Each number is 128 + 32 x the weight over its row's rms, rounded and kept within 0 to 255. Layers, rows and columns count from 0. Numbers have three digits each. The size before them is the row's rms in percent of the matrix's.

# layer 9 MLP down, 128x320, rms 0.0711, rows 43-127, columns 192-255
093:144198071147126069125085139130134090137125161132094147127071119126088123144101183124187083146159112085154170035129100170133194089156124103159114171152142095087107110125147144128089127143149149
097:153139118130124152102109134186204103114174127134098107078151169102134108137191100182126109088125175199164133095120121165115140096130140149105131111074130122127130172154031161109172091160113098
093:074130157123132105150093106173099133113128133164141123162164095128139075070184196185176133163078090099110148086109161120113113152125103106095115100126145166140146100090125154123147048167093105
100:145086145138063122157116135097129168110104178116189142145122110128143103130150170082123143116121150143175120111109093153113170119192053070137172121118148122178104103147166161094086144160121094
093:119132041135170135123133089170169096184085143164119116178087139074151159156216126097084149077155133095180094157149152122091120117092126148113111137082145115122121062149167099137142083177106149
100:104126123135145131137156119170103153184131187097112184113145139096136121173133126131085138146144079076130180103100187149118143173152143147126132172173126119093157168146123095126085092162140170
102:158161077120140159140101132122124162148175115187134089088102098126114112111176156126105130095107083109127084115106144122065122125181130170107118186093127079144163148099092119106134145103130110
088:163136108137105189168163124093162179110106128123151086105104181139108108149121157102046178101155215135111140107154130090094120123107116135165162156104136091114125110124159221187134133103203147
115:132133154098125105101098140080111107155134164144153101127139137083117070101106104160155101144155150149107119098101131169094127172150087116134168149141172105108131133129121114118140140101115130
097:131137116082130111104139100178115088136179175104136159117098115103159147082169115140095108094178082124111187101090129163117123122166141098104093113143153163156152130171131111154119132135129112
101:180175156113126104084126158142133150131124150120144123099193064160126101156142129196062078104169113174146110083165125125080099149168140118085152171136178104136130145144170161091175108132113162
101:126119237107163178189116112163091101185146103127119106102139104153119144099113071096170150158110149109158107098060036130109108135076100108122125159120058116172104107156202143135089135129119076
098:172134134145109103078101114065100083113142138192076117158130098159166147134129113172121126126123131094112186129115190156142106133125102118110092177197087089106157139131134192107118150057102099
100:133142072146109073109137087134154159113104072171083097171124196022128112128119129119102101114178133171126118135172138137129141147145118125108141104164181165075120199097107109107138104159138151
113:135134079157105140145076106098150103167066113120086138074154113122075132148140102118144129149147094101134137157166158084137096109163126101112148154147070110169130084104136133147208131128141163
103:116087075187145127150144136160132097158102068185103167109095175122134209100130149099110151132136171065113133142155159066116119085168163138203156099164178092181079136114158137176111140161129144
102:100071099112150110182130064127118124108139107157154142179169075129106099137122161161099130208166157126125114168156109001090156132120164137152104134124213115133082083107091118165151060171088185
100:159140121107176124126086113102104083177119132074103113141132082142125187101181107057125103139123094140146144118100055139152109086148138171202100203064083084136124187092081111143168116152138100
099:172128110126089156145165085121109115148162141072151083125144087119128070155134147147131161176133181141134135051155081160144125132078179083095156123169156073075148148240101141128126155148133145
092:141130096138087111107105160089148106126124073101183147098114122208153123154138094200156123088155133127152181082104144176176127113126133092145131137149118136095094123124126155032133152173133120
092:092104109122121150190130085171156097123168126112112094129163164128129126133147086140196086105084081162162154175143151167129046099145122148127064195094128142098093099116103140126153078149099144
102:127129109156074114149125143113132104142130120168133071146130172148121097171170107159072108113110154091151081073123119111129133158165164122097181113084123135140172120160129171097109126164118069
092:197106099116078165112180118121118156079088155126162156216101147096153121132103096127166077108135122165137139169113113190130146185147084077173125112108152202067155079146129098143091118158139078
097:100074123148109157115128221086116045076148125141120114116142089141104135160120089175159118119125095122158113180085158103143138106141146112164105205064179120164133157160102153147123159109185111
096:136141098152082155083126169121125198118119111117186142114173141121088129143124135186156180190106139173081124081100173171098081128127117089154143139137160143116125119131201162103149124156118139
104:119125155189174154105154119096103114131107137150154136101153121145095134206090151053149156092165122140152143153138112124092132091070141087150152156101089117137148110125106165054143121078069119
119:107168136104173148112159132140108126130128139145160104148168149136076127154123139088110088135139150160088125131170141131122107144095147145057077153076135100110149113144167086156078163114103133
099:150126132105114111181144048165133133085165139182137163169132181109104111129109103078165192140081116122124157179121121166131156190054124166155115104126130176098181175071133092136067050093116128
118:136144162126104116185200065138054201127160158143090153148073126092098096151146079113139154183077118127117126138108052167108169162131090123131096098082103084090150131123171122139119150143182158
092:097080104132123115060145131088116140171093099148116108106120096170124084074151091090124122163101123098111085125102120188159084149111117104045149124163132126182164070100112115139147166143082139
097:124131142140104107149146094063061167110126143131148137112176175116051103076137114126114203104151204082099133103110173121119159151133111125161157132134087130129119115109109122139118174102145105
104:100069150136162150120123134131142118150127157118062107128099065136155107119116152139134070043168187180154135151139102092167220101153115065094084103124138120138194132100082168178125136138172161
101:133160140112118139161102156135137131170129107122102163140105195087154142097104118150208132118163164142127129131099182141083125104187095145123112095120100162143177136116082144104179121097153144
102:120171133152148133177182150152159138136142119133163143093106140090114113174080118174161139183158106124062077156102105165096124091153127162178103121098130100098179094117117121166117088164158123
103:147162106119104111135096118118108138156110116139092074151113106149082126114155087176170091128128159131127142102143134156151061131114141091099100168058105138103126117117115130089127067182112119
098:106117152147176085109127124039075100094114110127139149149148162079148118127152142124068092149085099110119151127134120116172165142113150184170178193104082151162179137092153158102078123120159144
097:173105140133164160085155174131109101065079162125136158137110127157144084154123081118134154144156138119096159131143117188138125142128096104082119136106189132130166170131137125162183094131083181
101:055144127180099131171162098135138118139080172089122146146067136125072151112099130130135137130140127152142150109141133136148104156110175109126083103121127104151135134057083117119108119115171078
099:095157140124123041182118097160146123147141155052149137133082170144042157104144100118184161062085126143135176162158120141141132129146128130180083147093097133158100121141110128139088115135114178
101:159138210104141149135176115095118131104080111080174186135163179105152038078134099174116173177119129120075143133105109114148121159116095155064100100129138114154165072136177143144121135131179139
097:183124179138201106091142190175119125143148142158209141165187137148165133131084169156118120166172189145111132162189140071120078165135169106178133154119107130072156133027086109116076124075143145
103:170138180138122159200110070098139130164168125119122115148169178141126174127150125151124084125093146147106097078094130102167106153141104120165155192109047255082145089128106135122076148104103141
111:083114102141188149138151170129092128130089113135140076105195124084107145134105123124124126118085137140135049110107113105106064174116150116110102157164152153110082125116136115130129092092111107
092:136081170161163115142193085033128128136154099125117165148152179181148116207177141092150094164173185111117154135090121119100116110043146139135094093174078141148123193165088118156149066179123119
093:073124131146131155125173086120167136091141094184131164112186161127139112056157104132130116180100095113126174087173128162091177155153150114147129123133136121190142128120070126161110102105095142
100:068081136183160114110142077170143112148116107144134115144141101150074110078120154097136101130174162123157166131083183140111166160070129124143150141108122164111085116076198106077127017134138123
100:097121109149152146118106123129203109098151159129150052169120093134157144166111118136143134113135137180076098170088105113133081178173100205150156119164153125099129098088171129078081150096146093
105:147091158157130098153117122075148089111136168129106072155134085076100132116094137125132170045146067095094186124095112110103155132122133085095129133099122094118164112143079173150120107089143127
095:129189183133100119115178172137091160089157073130187164064131112145120160131107158170148168122157170129122148144138107128146105177128142197140125094099102136117160123109137090182102106133119085
106:079131122106084168116088090072184096041061144118147144051151109130140109138157072103124103166163146170159114109166142087114103153109113128193160146179122157092104106104127134126135161166138144
093:167056137179093133072126131163080055109125110121156125097136152092148187117075110159117210155097118125083142149091116155122140128117149149143134123153118158075169052128142124188127144139101097
102:166143123107136189151113163179174140209119110122123097117172127120090113151136082109149060174184149175126117146168106157126142111135152144123035160124127132116156123146088094134131105202153191
097:100124108133106207125168099145132099178133194138184100159156180076082070164110154145129111120169157145183111091122146114098143173137148168116091164130124062106087087155137121145070137069108097
100:149167112122114094139098144157118104130130136130207101060159154124131115140158061101129103135140178087093104117160145047116122139115110161125181083178097112133100118077135106102152174102137128
099:129136126176146168132162073143166150163104096174127102141191139103103150116165167132136200131120103144103112115198160138120135125113183093136134159134152139120198152066177105088112093131161113
098:137069140133129141101137122180045188100106159097145113080113132117178108152163136052066191112157118100150133081105206153131127057113120136106116116156112105158205163105087097159131181098197176
097:138149184113062086142112037113157157152095086119106143160153060127143172148105120120204174077113103162140175189169080095165129090146106101134075171078061178141092181146130153105128105180125145
092:056117117121112148176109141162116087107164210098154131084166132163076155102121093141087148104129115089151185120106113094108115162178087136122167089117134123115135133127128188115139130174210067
097:112166110168092134093137150112166105144130119164185089109130183164105171094177091157053134083110078127185125155136144147171139141092202162161133125157097115071181092091074108098081127111188135
093:081074110107119174135109125144152175044087099104154089057157135164174098170135093100128142117104104070091087177099143151110131107103110079135143136094119108130137121113081098099075105132187174
096:102107161136151108144102126151146132161166163086093139113136149133130129110091115142132214093130085133180118110138180163207131101137162084099083119145155168180149143162185147143162105139158092
101:134187094118118077090106088139134082118158171186129124158106150144134129112113119124158112137124126092146088113120125052100119155093084135140148183157144075108129136133079085140087135143097063
102:103091109121076101149091116150087143098079148100112098182135150108157115148105062144142102099153127139078178179126101147181183185119073129115161195120128210116170144125111163092131158164167097
093:103097093109183168177139112146172137109156145168133140094153082110078109129138131130228123189149170165133088143112107105111135107103158138112110105122069189118114086084194118182103144166138107
097:122142128120164154077111133091101121130112118109116090175115158192160074076145095105132077159174130093132110085177197124059114122156140104172124127130123136071078159146147114100151146164158139
115:166072093071186078181123080168131094113146089135133121179138154134201127127111127160097101151144173063141117158142168128183116033131095086113159100116134138124140090163161130148126086090114147
099:068076060154103153132141196117087128118069164159154160145098109095102149107160120118092144144116131176059206129146183140109065095189109137114103110101133181153120159077142117148095095153134128
105:102122121068144161139097109142105103144111141113090078124157186075088126200114135114060096184161134112077147103108164092126126149174102160115166164059104133123064141107086168148140103133095159
099:113100125162108085148133094161112101117180120127163097158104132100144149070163109076083155156163061100097127175099132130195096083125139115143111188160145162086125134147138117107131145117164146
094:186088152134173112110083177119181141144083153195096144114146176167095103161125124111103140137102117116153129170152136157124153136075118161134142129110104161148086176130092120101140113111096093
091:133173178101169130111204114137140138118161113148113090078142135165152118126117070145063137054106103137149127209114130101185120146104150144131109103173180082174118133127126118111173104147225133
096:143116106202124078128131149163093117105116093165107080082151041106168178091194158121099108073123108204191104096111133106165111142117152126171130174111148136133117129087095151093149180140095149
098:135144130103115093121133234135164129149115141141172096134094089164200121213133127091115076129125109129139130111112186167200107083136141116101119101114135122129067175087102107161086165078187143
102:143156129154119135152096124131152154128088126054116152124094061110068119174131159124138138087137068143146121156133177182125140179072110167155166083031128144099103129070106104174117062129131153
119:092130108166087104133118138179088123123142187114133117177112109088131112121137136084133156103149160136116157178080086097160132111118086088147106155090080122209087124148150080155131049167088055
104:086114157105119121065144155179115096122139132137173100106100138119133186073079098193107104158128135166118169095125091118141153104168148092135133137142147162106111097151129130103103100124153110
111:121135122149146119194085151102093102114087090121217145085068186163168123123138155104152160149131107152075088197110098123189107137065119109119149153123114155107118096145194140188108074155120153
101:122139123043147100158125093131119133160143177069123138124120161119108105145117128104156138030167078159206131110081123199126074175166179106148115204105129102102083124183131152193170244136140172
103:007153078150161106113089123185077117134161104149094178139132143088136130137081146116074109173134126090098128145120109096164072156097135144048139143109077143101166154162127056163080112182173110
099:123132149124138185178100101147086143179136166179098105114135127089163073111147200095144124107131097121133139137123126080149122087127161156140145167155097155116146109179150124187111187128108095
105:168165095127096139120171146155129124108139116140139132141123083121052133110128080172171117117140119114165143160148139137154141162147080139124132164118154141109124124106113143108076114114143108
108:068106133148074110157141098181127046109146160126114106104160105098124148072087139173098122089107122095170118192105115133127101132112112098157157172119100126145167080120117148137128136186075113
103:127134149178145157078155181149075111112075170072121132097105134106111162140107146189130085128132120150109178112128103098126078101097157139140110207100091127087113106064097087117141100154154120
093:073145107158089073114111080104121141087115107052182143120175078071142111166106127169103093143127096130146097162126167112141066144124123119118155195153152118170146096153148111089115147095135120
092:115141176136101163141154117116138078111131077140167135103069162165122173093115129127136117106158186158138184133235182104194138171147143101114133178145133165118110070104101148140130169138144100